From a checkpoint of a small transformer trained on Wikipedia.
Size: 15 layers, width 192, 12 heads of 32, MLP 768 tanh GELU, vocabulary 8192, 10.5M parameters.
Architecture: biases, tied embeddings.
Training: 278M tokens, 3054 steps.
Each number is 128 + 32 x the weight over the matrix's rms, rounded and kept within 0 to 255. Layers, rows and columns count from 0. Numbers have three digits each.

# layer 12 MLP up, 768x192, rms 0.238, rows 170-310, columns 96-143
102147118069101116117156145124127149149103186144082135139150121206148130144093115095107100057130127117101067111083115120139107120088167143145125
109101100116122166113114139181165166107150115145141112148168174138120148130153120141083155160091149113093103117138119135128136154213157101185109
178096184154100119149080110080138087131102147166066157106077135146183145087157144140154168108094145095139149128096118110147138079135077172121156
173085130136123139130125122137155130119101072163179121136149116095098124126109103066195109127115146110096159101132114150121179120155126171142084
092160176102145149111123159079094123084132099030138162090074089155100165157166115132177083137091159165124158128142161112162101143106084109129142
107079139169136144108117115105140175187168148119108094184110144133101137162124171056129148085163140106141207126147120110124075106134145117107134
140161127112093181121178131149116085152117083147140159119155136149073139183145133150104189120105089116099065088153135110123175143098147155186083
118154147114126105139145177087127104056154147102168096119091152103191119123123155104111109153159086082113078116101149153115114147131099124205080
126131146172171160118050117143088114119132131117100144162144116213131116150114153126147178156092140174170120064093146158088176150071106129104074
095106171132183136150112130097101136147195130173137097090117150090113085175096143150083151163169108084133152146125229115153109104072135101098156
119105113135125155170141111095154087126190088117092127171129119086135124125133118145084110157121146137144111122112111123086135074105118139167187
118143139100115103159167120109087110148080118097099080117124113138194144152079102115133123167092069122095117105113097105146144158168044126147141
164147100118172137168107144177071105126113191153140104121144177175140154117079123149064100164134186146131111170127107132107086139164086141153078
079098157172118107114125149110139201162084155116069108134121109123133118158073182159175121159180141152159185136078128117169135143084133113155075
120149145092137130143118116060105127158087180199137132115163170116116099123160132091149136124177169067092133133119112149110164155128069126123123
151154152155103193115217153127123131111113109143128109121100103106151158124190126093172203152097091162108126071118121144090199134158151085135113
138213120154061170155071115116169221150092168097149169137134102092125122188036134074144113117107147113119140208164123124098160114121086112100149
173138107118093121138109143077200121166186172106128110202078129154150131152104165114105143143162105137134113115132128137201189154144140107079097
105158141083174126136131131088159162114107128145148124170140129140149128136174105147107111164088176123177106130108093124130131065110165132130154
081118128118146144068140077134112129166147192119119121169112111170098106146097134123172127157106112114172162166168111153178128159177138162092098
142102156128119132086204119099134124128189144104129101127211126135165184104155131182140104167148104103140174098063085093164103157192109155151062
137069161134120168109063113165144149117163151105177065178164102096100102126154022103099125119164134112147146082107094070117201208184152118118199
203149104107087165199149123163112130171120081122131057136087111135138133127150148075112129127133110188099104148147161056091182128166159112139163
171116130137114128127112066064132105078170105128157105109134109160110105088141130113152153143140116119129096125114031124123125116091099131069140
131112145134129127153207172154112117204099101153061190187203072120142140183099151121143108126139136171044159148168155089157151130175082100138130
123142095125191089100103130111136121079122166137129161127111135156120134157179086135092115141086123121185161111155139109117077105141079128147084
145179067117111162114133159085161103098093099124129123103129143144087120115118096123160167179103103172129130152097105121153128155048106157118135
119116104095181166156122105081092121160177134115134121155118115156140161146169109104114072151083058137148174121153116148137121125067094101111076
127084150135106118094123138113143116127121170117091152120142081091201159116099099085135151123121191154120106105143175139172101137140127140189071
218086133101091099111130075147088138104181147167120083132132131144073180199121126185074087147090099146187146111179114175123125130086149125093111
162168032103108130110128098092127151106074186106108107108114160105139106135179142095101141153109097163195125092132141075129163133088138186116136
161100143138090106161112141139094094109116172092154139141123094138143135121170151150138133155142102175110168135177091113125108074096112146092129
117176196112135104150178093092126108169110144161123153152147140070153110123106097091114049075159113166146120158035150097122103140103052186140119
131207114147125189090096113114112154149109143138132146120177116119137082130119112112100131153108086117185155120129146101116125166164093107183102
093101172075133142109147079162095158178167117121133114188104099090133168161157067120057188119167128114183165105117124096138165129120081098197127
098108123106146103110106096100172114076094123140166131105144103108177109144150126136206147118129147167126111085154119088085118142094142172121142
086155125111144095096148071094154115154133143117123061116101105113175186116170146139145095149156088214157109112133121106121137125153101137141160
161101138119138066166153178155165133100195148088165151130108127128145106080085116145107151133112090146141101158161163150076055159123085104083164
116080160125089155113147097163170107173145101202100180187144149107109098122111141171179116144101128102120135131130154141119086094104075090089122
114131100089083188084100126139084179163200131122195147122083139126147090139105128153142179098149141149159119104140156105050101098140109101125119
137165142174164115139138111158152135133160126141175145095122168092122147103099178148055173125174122126189094101138115100177121125126079125051158
092108143125151129117155062136134159093111151138125109117076093169119084078147152145078175124156142121222142089114170131110195135103068162144144
111102079064135133119111111103082111102119144132053154188150135133155099108121178118179091178138192170152064130145120226086078166155147150123116
133108124096101172134114135140168142131079149139092129096133109157134143183166145109044168129109129132138089080110178094147079123085103134127178
112072214114150110109128146117127115091181172139079069078137183102154125056107151082178169132065130176119156160163068145213132151145113063081168
123138150149112111133156124125069136165200144120152147098100187155116104163153133134057109098140109189155167143157138093189098106085087065103134
115115141122162181144139096192125139158096143115090101202139134179168121077116155097140148168097137114111088154083064133152122110086125171165111
108144181171100135130065169176207130161134117093116149121113079168186128115119142207087176143109125113112148190098125153151150117109177156104083
128079131138205084122143141110116153138126148140109152201088058134105138125100113098128114110133139085127117141166120087166134061147166140098152
115158203133100116136139107148139116087133162124146141164166171113131120168089073112119108181155100076088160170148158161147102116085103157104146
160137088109127148158096182113076102102111118121114121144109108074128139097121169154130104094167171099094104136107083122091105180105085082138150
111181126108119120071127141122134139111157172195140195153099119093130169142143129113101124151106170135172163133149134122136107099157140131166196
065107155055163112121125129146087115163123130174097146134123166148153152134099167110116116093163129102165131134146135095098116166138042165180131
148125062123129148167098130127125096128119113067095100147166194059143161149080087148095123180141107137127151201126137121146142082139105124151155
181111193130138190110110129154152192140103152128099172154119102117130199115156109135188066130177095104110150134139134093126029156110120180104135
135129133113098117132141169148140182111147153130126131139115139135116106107123125089164085082145116162153170110135123106128106141088158119118123
148071136170125097178144108134082134091066213114115146155093134040131133190161138130131113149118122142150195085173168168117138104110092136034108
178106069146132165111120129088109164141179160098122068086156111095110106164082159143194136102153155205135155115093158156167158123139134098187094
096193153144107113072107118077148113115087140155122168136123151124118090107060118104169119136142061120176143113116160139109098149126186076130116
169160150087119168117157075086143108101110080163142097126153129059120111072097109119132167105162105206158136136071175149121145065073169132142091
173171201062109105163131132082053144160138071153124129081114113129099176174202175074141145193109072156079102110115163104157113139070088177100148
141076172152110117144070093156125136118139132140115136134150107170177110100157160142117118073106143117155086157121151089122122130142111154172121
106126185123143162112150089130100110095091170150143165176151101141069123124194086122136088153099047056198102119132155164071140066118123123102199
111139119114140121119175181140091093156135157122109075117122086176136098101111125141091150134167128162167132146150217115123138142154127092092117
082106114102096143088105103125106174143189056056125084126138144067075087056138178178117086154115131127137145129161095112108172102137068159105140
092057119084115112149144167156124155151091095127115142148097096147145137126133133147138076174110058114200146116077141127117128137139101064203149
135118187071105173127105109115084159089165137135133100179127153178131026132118173093101097116115152173127154126156116135136152133116094095086096
205126161129116133096072228136129167115129170152062125180064096143160119185060133121132126177136163090121143143172160121080111139130183124097063
149125143143136101163071146127127146145084167165083153122139168113126109155123064097157120129105191143184145038106095125102129121126110086149099
160055168149107180108122175120158142124172123157094077140169105098111119073092094077159108104113171040114121127106137118091096130096102171134134
100175157132108132133070167140083123121182138141141111179114131192102161107147170147154078042132172119173115139112134067141130180191145074119132
138051115090180149068163110111110127101143173146178118143167112147110124170146119206145147062158102106182198151100082160035150113131147083136170
130094138130141055172131156051062071120098112107161137074094164111076144252096071097111120127095143123132146090132085125129166108090063164098097
137091109113117104154101103148110179141163175100126196114151064101161149064133099142209177114132115146147156145140135151121099125149097117118100
115150146072184124162191110112160129180125105073093117088111188169156168082142094106123120155122120147151143151122166209157117185102094013169128
103117101100151083115120069110173119092150144121180093169161089126086127196138117118176088089129102160174125109133135126122181101123079125117098
110100137128074149137161158109198099108120148076136087122118159172100116125099159170096199155159160134179108108123115053068148176133119132157155
099146181149166139070150127121133123105092026112127148085158150057165051133146128125130069151164187061099096103024125131155099167162172125184132
086104133114097099087141121143179078099169113159102112150112148170097160178145141118092158097170112163197068074120147150170119144154147121141142
144083187100081082136138090133117129091147092112152066146071149095116162096179070150152095117146120136148161057090116123136126077130140075174142
135148180094052111123107165121113146125151159160106091139143094108131126124116110072169160122152126129158079115121125116133150126143083146094145
152157131121145140105112132107131131108151238083115090097130116141142103104072140113159132168121133149118143168154152165198199127128117150176167
093133116087159094063159160174153120118210103092109057155199103126052153134145124082143122153101197179078103147074157125162125174193110128095132
111146124121107057137163118155177113163119087182126097121094123121150172098141163143102154146123057117090093112124130150130121159077096164152115
184121175093141113084125141148160169105080096096153131179137113136113066133094162125102155141115134100113177152181101152121125125147099044069135
107129128133101108121111116140080105120144133136090099080082078122071154127140115119114083159118082095153099117172101016134207163158098103156205
114126119149133112122105132074169136140092181145105174113107054066093160160146149171072146130221138194195159071195182133150106151156100128106172
166186095119108082138134081072104090116130117098140093123155130103104055139101083136137104126115097106142169073136143173122158156102085150159119
103123112133141115185091193155147134152127151169114068108145090144103115163103142153106113166139096109145117128168106130159176116123089125179111
149139139186137120119151135096120185136162090186181118175112146105171140127130149146106142107118123168131094092112150066125138133165081135139165
149069127084158150130097161132171080103111100112082129131147167119091044071101148111169121148113080093173164167122144129109103142152139156092101
072127124109148135204106081127131182139132104168128093153139088164066174150062190084147128216189103120101124060106078124130151118084156104161138
117051171114145126152093097134101096067149110112113138095089164063144095113101152132121161145171160135145148107141186145148136090131138107133093
136139103166084096160155070119170124140135070112064137130123136057147121112098143088102100107151070202166154120119082161135144170151177156150107
091068136158111131155062098185113087177118087173084137109136157151147150167165186098154148199173122099149128141134158140108129085114138176088118
151084093116089058173150173120150129073150161167104099194178178083157109141169128165161140109152107153123109098119074140164128149081073123137159
145164144123104145182129158155101157125093224117157153169170161094091142136141194102176116184092150126104132086109074132154139127133135097164182
136093097130108089100115102174104113116156149155086101170132092208193123172186170080104144131154078134081168201100138135175176170073088092098086
172078117149153088127076157155132096096141092137143102105162131100097105128178107110118130145104105101115065131113159170142132092162040158143141
200124107140078091073097121152129103111166140087117180160136135147144142079079166114112136163096079131112088138151139124133136069084170064105079
156134139110089108107164141160169138155142148190098162128112121077082134099117195142156105135111096134193150129134081125061124140129133098138118
094132134135116145102142135068089120156037155137126127143104139065157134129105079091147134132153096156131099172083117125133112159197100136165081
137098063101188126121108145113139164086086141084090095123136130206148166160137107093110118198128156147187129163125177117104146148123155118155136
168111162073180176117188168078082052185053156077085118167121065168099132102136099153170107204123140129146167124140144168121115077160096184113170
197140060199155109158070086134080093130154103085155148172112091132166135106083173140120143177102100180141092150164155092080077098108136161094088
097159118083153129136167067112105084120143175100140096144147076138186145239150165162084112101069097126144127153113119162116148135114117128160148
150084096082118124134089120123162155121116176160129120166193122120077158142107150064135153109126152150113070150095154144203100127105145152116124
207138095158181104149134136119128220190164125187150087086132080108147135157192096123150121163084165141171133168139113115140093125080069097136139
156141139120098159158115186177167121165084118175154146171105147146140128119128100152096123110159177115131140126144110161072101103130130182117157
153144142105125084157136116217089082102144131144128087186169153087175153172115160167140131179151098166085122121066120108151173160165111119136123
146132101147142140085123053111166143075116135153138167131140155124101149105111131098131155128104107180123117099090146125089115076133093120163168
138095090098122135125125132128116154067126107087159078141091070150161145157127172146113129153144117142160124111131153119108133164149088130140133
135149148166148127160100099156084112142115104138055100132124132098074116110134185120152167165164078164118152154103129163165109116098111083089134
142085101121146118160171123072104061115097122098173106182147082121130177128094185105134152227108159121233140064140194106157129094104144180131086
110117137139152147153113110073150167159118161085153114139123108162163121075097149190119162140128120103113166155078141132085150128147105111129161
167129074103108119142149122100143127141152114144092102094094124166070154132120117101140178083120123087130136073091113159079128157189092101113119
200135121152179114142124163082162084146170159110148143099179141123159119149182098104135118113142120102168122131135123103074120069122052107125099
130120160197143154126101130090149111125147101168124138152136123079109123154125149133166160085082126143153110098163160121142194106031135117159090
144122118079156135201179192101117127128124087091131115152134094123093174112072107099102175130154151169136189113144212096132217063111107161127148
117087159149111105144052148062204087119081116075128152150103110080131175167126098075161134110106117084111126176059142112205152123141126096110103
184135027121129063140115136157132141120130147154162111168121162157124058088090129133155161089161095123170121142117084128085093101151133115107095
133147153157190107129119082102173109064093139135187078142142091117121040124128153111170140176200102162206155136127172119138226049155075139092125
118086131098116146187155082155138150148062139122110112121138072071139099146108144127093097116155105176170089105145108159063082073193154130101086
116112187145148122110094133150149137148088108103110141116098090120149117067123162121104052155108145089112165165147132148180166113132140122109131
091141108156113122136110124087133135100126166124147092164156103129091137134094127173093144101181117082184107137146143109125155114074060125115085
111131116173094165161144132134143123133150057096132147153131156117112144166154158063086156072117133143142137039071103095136151139132064101148127
096146136055171165178153129062152188073123107117197103152167153116094152039089179128156092132108084118167084080118153113190192096081079105088161
125112091102159152173083156137142163068114108112067096085078098114122105177082138115171146126122112132137100089140101133171126179105092093111119
151085175101190129144153111107109090134110091116145128097183098154150092123124179099112065121164107070169087143065132107093130076135111121108135
140145147094042218119179108120104170154088109102132121188102123098151116138124161157108138129115110133127165136062171158105174144161128105124103
096146106110123174106138201066149110092170160183104172116118153121157143159183085093154132140165133128107102119172112131147150123103137049179158
152064188094126099115157107172142141153135124125101110159139139130125140123153128131129034151112123101096097126160094134130161134164161079047110
134089153161080094083123112154151195061191098128159103119116076100116143102061164161134093117158160170189121103150127127153150180127115058193102
140127180100148095144129157111082142149120103118129126110102119183099101129057082103118094178144138142190084121159136163146152076087132132194127
147129169106121110084056186070236114085101132135094153134127104135130148148114080119134148057149087120123132108110154095128121129132077107147149
135109127099053125200203187094152176114118175133144121132164210146128119178127121126118126073113112196176088081098098161145176123107091104090105
092163131198148136209116139137133143142167105167145091080131152103177134082145138085101070119111120157138132106115119059110155141117155146099142
147137192121133125124157061119207123059092155089041157160184127130154082163170105114107072111117114121152119153134107179104135124120169129109097
147081100182103132104111113140102163155091123125138135110080151128103141138153163129133061116159092064104116135127097167107139099101096128103099
093124126107185121126100134167107113131134146118199121119156081096102213152127134116092137153161142128092156150046187109090126126099113120094120
177155127119165098164099099126113151061097169155110165142114143065090166106088120134090123081121112199193163086109160149188113122137142134135121
# layer 12 MLP down (transposed), 768x192, rms 0.245, rows 170-310, columns 96-143
144080144109126114134122112105083109157103091150189182096148134078166080145132122128134135111149100127132065136114152094128096119158148134150096
135090101159161133196042104132167103156154173132143107130138156120135150179146144124192075171140131090131165132159109065068163134132156134038176
126125154099130094126104159161183125160128082143099165116135158143128160117109158114072122127186115147166119115138073146100141136105128076091091
119099160154159132113096173089148110158152121138192146046097166096110123090145114190181108118067093175129118127155131173094112108128084107133168
180134146119116127142140147113138131133171132146109163117128138136136114089152121145115085137127129093152144117113115119083110109132135124154128
118080130141213191088156143087094135139152148163123108128147163130120141127080137183138110115118133118169097119101109048194091143084143123112110
163095086144143109128198131150088109108126112121138143148169108083180133148143106028074143118061155125162163084056055178181139195156167110120170
123119123185154146157097115112216120163087150140197138124137162174163145103208167176094088062159145117121050145114165145124105132138137107179115
120122101190085136107058109120162144168125117142115127156132195162089153131170123096116190126131097122102176090135112108075090065113106110091113
090182171092120097200100122158186202126144196142083155135096088152117129192108134151168176139173174088191104134138147152139147143115118110142093
144098126148156112137154125190131143149156122118123140129070114140102150165117160101103060205120134133079140107125127116131119115117114129115191
128139060149163149141176107072180169076139139149171143109122157139154122090141064144111135157110099167078141129151107108157118157120164171130120
157108131119157137132104136116198152142119091130119118122109153131120150095091147099135130124109168106175128158099073111100087120094169146138149
134070115154203148114141122071129151103145134126151183116079082133155093141147129128075127159142157124120098147131139161121093142158111106190141
103118121114148172068134140145061157131170100172114100110128161098189171113127079118108114120111181129116111105163141077118115076136153154173121
126131130095127142179096108119096160067174118115150131122165166140100095129086091130122092103150100062158123139100088073149139143146118173131131
112143157121114169100129106147108152150095090151092072129137106101153104162121127158143141141156142202091141105103119099155108142121153187153071
127148123123154094176127066111127112126124177182146102181122150157180191139185081218149168115123122134083106136201146070194139143146135128113106
089138115137140116158102128091121152072094180180102101074165155139085180114094164154141149112131085133111138217123161113100084105133153084142118
115049172166139145124095147082158153164095134091085104111155104148074061156113127168049131088132104183072172132140154100113120143133156161118199
163144115057133086114175125171163119125172163134119137146088164152147154091129174105113147172218170105049148155112101227189140175117123051134100
099100119077116200126124094079195157142163092158090228135116132074125094122171146102140090136130091124127161149095147124182131079143132136176082
130145147130122098118126160156133142062158137128123140130120094155170123141122133148142136120114146102119118070105116175109100130134134131160108
077120114123101167153100137151124062126080133157145090099099054103109110152073048126114090201080130135141086062143116146138109132171206157123087
125090101121100104141165102095121142173122192195130133140101142108116144119156134111116141133117162118144155152101096027093086106146074110159104
148120157115094093121131123114117096084169115132097110144105122133118150100142136129173106167134165157116127161152083193100142113115171135148130
192127108119090070099148146145146119077130084134159114108122119107102130154133124136084161120102070141165131126129134091160138123055119114148148
121137118186144156103134117173155113112134059146116138146126111138167141094180138159129184124187157139100124135116123181170105151103106119099089
162150110196141160085095183128177113107103190142149081125088134145075102064125148192193204142059128100057141134083131149216103112082155077136179
103092073125104076129107124068190138062118138122124203090158112140182082120139172160187173129128187090115115164138211187104118119087139102164053
108145136155219075178116135109149122118152123132195193144124132092173160111145163141150184089110129107127219159148093095119143142103146074105100
133085104115108138144144164144069086192141114100118138107119178159114151123133142134092132136154064050076130195095106167150136118118099070125127
153096151092182131107124147149142131157061098154112111157132201118106090143162142079117112128139154079102104091122139146172133135150157129097161
090180169098150098116125192122149119126122127128119153107148117135136153112200130058071075124123126154090144113099119131136120164156110112121107
122055178085086124179111137107130118108121094099141051105161149091145122155139166118152117114160163139114125121171103054136118079089165130090144
119133059134127107140099139088125134120161128122151118106065156115109117087147134113168130105122161113128127136121043116166129143139127115119127
065158071114151102143108153130119147125164104116110197152155108167137116096116149126134121116137135154123092114113201104107125156097179104111160
148099110172082141158126128179165163106114110130119105149087165138108156166146139155099151171090120111105172102163203045141098144150195135131105
058164188110140149174135124116144152122135194109104144148152048181131158149125033159142090163106155150149078122089171109154104173142146159179090
108109125105104083170106111098171127075132190097165119115112132116100146150135075169121135156167147097140109139131120068184103162125095103146162
133125114164130118097139116095120081128161153137160148117184148136072175159139101071120136116126131111141091155157118116115113096137111154136079
118165131112167094164139132118112119151062125151146122124124136173136186135145094101189137131124146092076135147122153127084110165104132179120091
166109111172155150146182119124127110100144131117161110152144158168164137145109125129201156088137126143168086109141109149112166131098147125119106
123150106158120148118111188130159115150117081165159130177161103161139059118157089125158093086088109147130117129140159178155153116110165138116120
124094108119054094117077131144116171132126132096172123144157218076217111102133136112193106159142133140082153104162091121153163079134154128113112
115152166093108110124067116086220141201129078162158143164104143085084159141129097131117126146184123112098133125164029130108130125221106111081096
166130126082085053142062071113079122163151133069124164136148151169101168131079128137107092136130180125105132128231116161138139182098121106125117
084137128166070068131128135142126052150127155132167072126131130120130003151245101120131173134134181086175131082108133148157191168092208098114139
117115127141052166166088198129148075153157093111144152124118101129100114127134177140159133140117124090140132141144107132132125091128129167115089
183178133105138139101034101083134100093102135143160106154120107146071070183081132143133154195149123114088109146139162136118200119110108194144146
155146123162117013142085119047145149125120113095168139113141133109148129091117124121165143092132109136126090155087113163120109159133119077134102
115170142128093102115107122126098152124119116154147102165092158120141160113142086152178175105093108148125136119083116131147116156155105072134119
109131150139107128096105158090131100113137150144108108116072199112085137092147120180122101127139139168097132114092127187101113098197204141082051
109148115117060126095100121134138107178149093149116104116140146100093145155110118121160088106150140114115141139137057109096075181121157139105099
121138092140082139137128084133122151127125148191145125156119112112113095131111167017052096112156108101110152086144080148147151061134161148132088
142128104144164103118134094109132175115129096107169049090164122123126156136096168148108142144148117142138112167135081146126117183139128111137101
119159124176125118081146134155110105062095139156140077144126175108065029098144147137192146155118048147137176127126148176093116131118079113116090
151110183128055109116134110152157089115163044110118124159127152120129123089070074092125133078127163175172137130115118090115100131116162143155168
161110134109178123168104111089136135189145072091137064119127144135115128181180108132097041117103155115141163148120116116075103058171096137075072
111167124150108134176106099180137161232151128156134124103115130136152145132084125131128168128110129155159118141166086189111110150152156105134143
123130152144113184177138139151085109121111094109074099168073154154049094187159120133130158139115058124119193160111154147097106138143155141095126
110134165115132117098135161125174091155137155145136148116082169096092152114032165108128121128115077150134141105047123122125136088156155128098132
116123125143118110106097101133135074074104084109141084079121118121085171135137116115127128170089163142121100114170157158116124123110142147129082
139128122096129155134123127097101134210109155146122177132107145148118141103089112135143152157178135102107142094164126136157136119206102130162103
183213137159105113158165114098157085133109153174115197134071134141146114110141127153110167134096142143120120143125147080133090156103136104150112
150159151122139131106086121085136112182112126155153117110176099075150133139179044133123144114122138084127118204132147160119121117151170146083110
122133082155111117103099061129095160104161129173082130140191136197148126072198180131202164122141093089135119152122129116129099072091123073128109
131121101108138066133140122172114157111157165160153054134110146089114153110075134123085148100134178072081171159159145085100106124087108124148106
098117159136142123191147177130148105134098143150163163121083138139075141100050164133136155149100090167191149198125147109135133124103133148068132
096153046109142148164107134136059142134036199143134150169073170095127187076076133117157142077151087126154178163114122118072141097158083057131131
129147114083208065192124088101159170164092065136144047138149119138151135086167117184130110132133202136180179141114109113100108127105136085117153
163136155166088148091135138136154115098109165113182112128173135137122125182118135112187162152132131135167138140150117175129101095102118186072097
035187159113127160098090111107132163056125147168155110132104133110158143143167131187142126140183155095066119144115078165230138055147131096160086
140150110158143096111111138163133161090114135080141154137119101150153097156184156177098135089214109098195149093170166118148139139180177141133114
050105161154117176091117162121099154184161116124094070166193148047100082118089169120111160185116111141091118150150129097081171102146156162102150
134180093126102166127136141172173149133100149116115128126149151173118131122140128110122125171142133121124133104126132157177155160131044108141128
131139048122177141069100086107164127057144147118091173144089091160152114123108168111100185138157159153138188136104174153154157142143113112113122
130101098146148107151201147125117157120100128108096129091186106152111098130123178119151114131143131125092124076074100095242118132082156130110099
171176107085125156155113155142137135128173122140117120161126170099073132014116094144143146132135108152139120080145156166175160119137144122159090
177168128091175128104171133146141103083056069122132135136127099119194190105130090110136118122131111110155143125181140123131141137168132173167144
201139091114085085135155165109125106170090131137080045141126164095096144118130148216106151131117181107113097177068098157091139144141106127070162
140117098159107183121124101188077087147105067174149095097143070124154122163148141082092117076119135176096190105097160110165110116132106170093169
110129094110140123108129090153103049119121137101174135112092168170111113142114114189160141128124073097139112142148140161166073197147123191065123
162120079140127066162083100128210160098146119137094153084121144141132130143130166093159083061161132152107158082135160124132120113129128104140098
128120189121108124101094149106109108201137144212121139144109168077098168096104126108153125081092071123121104075108079133148087149128126126130150
137134172120112145102122078139139077096156179095089097133144145126103159156090157154145071130140104127123131127101125096135222122086151147195078
095102135135204166160140129124130184100096157159110100099137122124134137074132125150119095128149115158141123133139141120125168073152156129080147
115130106108114131072135087182150199103128121134135145128102202113109121111109127145154171092132109113108151125144135116161159144102113190136148
138170144110117199096143125060099120111121131103105192132123139130116126116159127144145094161159074160116117077093152135114110137112209076183149
092119079141071098115092144155114142121114146185142163168199144136165135119115088165103099127179145161179165081186116121129144100133158094128119
166154156132100128157139140075133079134165159149126088150115134149108149149133091145121157139127102145085157121132074114119116112101104108137076
178197161172118185146166160156136144107084101133106120060090142114091110183133128115085124164133092159185085121142138197111170124072151154133059
084106138117220077141107162127132116168163104106113102110097084156154127064191119158063165112165144097114090169105168130145148110142157174155119
145151125105131133127155107142124172119128118100173165148190104140142079137144106099140062157150154122147172158150085152150088154094117135085118
088113124135113124098122144127170086154087135175162078132135139100145109205136083099094145094123117094155126126121145115137110170153173191156153
072233157132096134117129104118121143132043109080113170111153103128182098093120158128091073108073117111140139107149094154148144202110112110115145
129111132158127159156125126181116155089126115153109083128137060103173086134155113132107105137141148138113158108207111133148155085130113140119149
158140155141125172196126175147061117098093114129141195072114154159144125124080132111114110114108226146153154129151113168117094124148161108110086
096146160127113170122136070053152151089168105167164111108176133122113123112106120101156142113115093112186148095119109076056095120148154147132145
087089099102145098148121181151158072082090125122172151142090138126097141139173090123149122139114156093121142085096157109137147169163110151164139
149103119116127135141125170126152178089064132105150085133127125112134131143134063094113117103143141129195094085105150145128078157111107128048158
097155085110201140109089128166133132119070151080116105082101169167107172169108071100110162141075132091187055116147189129130197102173109089104085
130125099089123166154124128113094108169085138111155151077144093122113138081137090155149110152102164074170120058113162077152155110129093127191149
086122104182115121108095107096169152181111094087188124154055118112081110177152127154069111109150105145077119154125093156130108101104110087122176
096139167123136109119142128136143118190092132108098116089108190140075198169140092111149098214114127146107110105160114120116117146131094124120184
136163147125094152120163144099165082138074095163126142135203148118111192107092081153046103104111143106159139112145105132101183113164105073156084
081111135156085136156114082133105057107115185136191206162103160120164132164102161126123096222125110129150139139111119183116090097088145077089167
113122116096145142176071106096185140061113077117072177129108165107116149129166100123151139179175138150214118177168085140047130165128123130079095
124145112130184065142079136127157099174139115143095101132141165094156118133134118077094086146115135102100168136096084145128146137115109099101108
122153185122158152136116120118079166166177171181096142087119127131167139098057125126130181141149097098113186126122116087163071082083144093137141
124151142129070137114146184136106117148121149062124075118162110125144092098133135091172134179146082146116173162153159134211145085093132151117106
107171098112113101185104130091134154176120127169070147157130174139076155158170096141169116112119190141126129099129120134136165125131123105149141
164035146133130131160190127141120168155231097094125113112097102135146109141123172104133102148103116118128128112144170110179098108127131116158120
145110148115128159067118136185058027189161115114118137127137121156147136133139182055124104162120174144089133123135121109100153121162121144076040
113195148097215070151151149105125126175124069212155106114119092154139148167116159179167088093174074079091094136125140117140147061084164119074155
097146107083040135120123183118076125120175094139142110134089096031159085132149115016126139164122105087117128098159096092166104137148162120127131
117084171107087089148176163198075145169175093067122113184131110069174121118116153140165167088093069193080068166144102103151110099111089074110143
152134155151136117157120117098183207221177073169144103110127096088163146165160119148054136181057171076088129161101175147134152166138094123083085
105089105112144101147123130134152093103138164143139148123165087164141102147097066145129167161169152077126115139150152198135131089119144153149161
131117202132112125154154115146141159124136193130129146149087100119095109105089147112141179099158154171124176113136138093059163076139134198142075
111127123138170131105137123094112168142136145126120172138097188174137123173118125099120193141152058177112088160138159145100154104108150135127168
157137140161151127143092129110118123084109143105197166071092111155056147136127156108164112140078068144109118128169153113162137115142110134164157
128093154129047165106160134162145122136152114093139124082195121126132157147123134111109218111113106154094107065135116125131146118076167132078100
071112065140137127070195118089137146077123099066125142122146132165113081154188055100070141141128123169113112150137114170083120175123138093126180
101088149157167155147139103158102134066091086067088097092156155122127092147119138103156105178129149217187117107123167134152171108161135130149133
113082093129155144130131186126109138115043108056157104147099100155142081139147100077096096082148084064090085115068139197144086098084089123075135
130138123158113143094048071201099117180064118112131096103169167166127115109135092162062118133106153119115106037159134137149153165124153134118139
061133139128104066078107118122165145106122078166107132124150138169111171092098134099149157151154131074143145155122128160116144134183157142117160
098097109133151082193134147119138087066182083114130175118140068139155152103179144084150173066069129140145181154073084101078179130160130181186130
101157151132153132144123238042161111074115140121143211107150137088106088136146163111049096136156181142079081129143136121121075147115081161171153
065143155152159148150076092104141134124170163069143096131154128168127126171141147160129147102067102151128163050157130113124122163080160145129210
129155136147063158119162052184114065120157136155093102173145081152132148124106121101116101148135108071128115100169088107154126142183088152124131
146084171086066144127155148079155067189164179161095135155152125151129137124141084112048101114117103105128195112166082140133124099127122074111102
127091124177163170110145135094184084108160112122142145151094153127127195164123116104119142185126129133113124179085115194130116137123157139112096
135133106153089158091145133081113094114122098111128079192113152122090101135149102114129057133122128123089109213145115116134071102148148140101128
101103101157157079161114092145130118117191089154089134197082116148102166154144150156115087153081121188129104098094166102117193142133102179116083
130080085160149171107199153114168113149156112112084093160136044058150150078101108140098156116095123093133121064147110110126083111121128142114144
116117087072124150074155148069152138186105137133070174157134107166139136098141050131167131122151149115143125141101092136114122119179124095107160
132149116110150118145123143137172113143132093130108142094154128094166105167113068067154137162106234147185150153174122147166115151102132135133110
143139133125081123145119209128110155161149120120086092144099165168107075211090047128062139094065133172163153158097120114116136147102135148103194
141171139130113172114161124094086113108127151127125107123037185202127126154122149130142175077095115072133162156146171215139111081148153106062134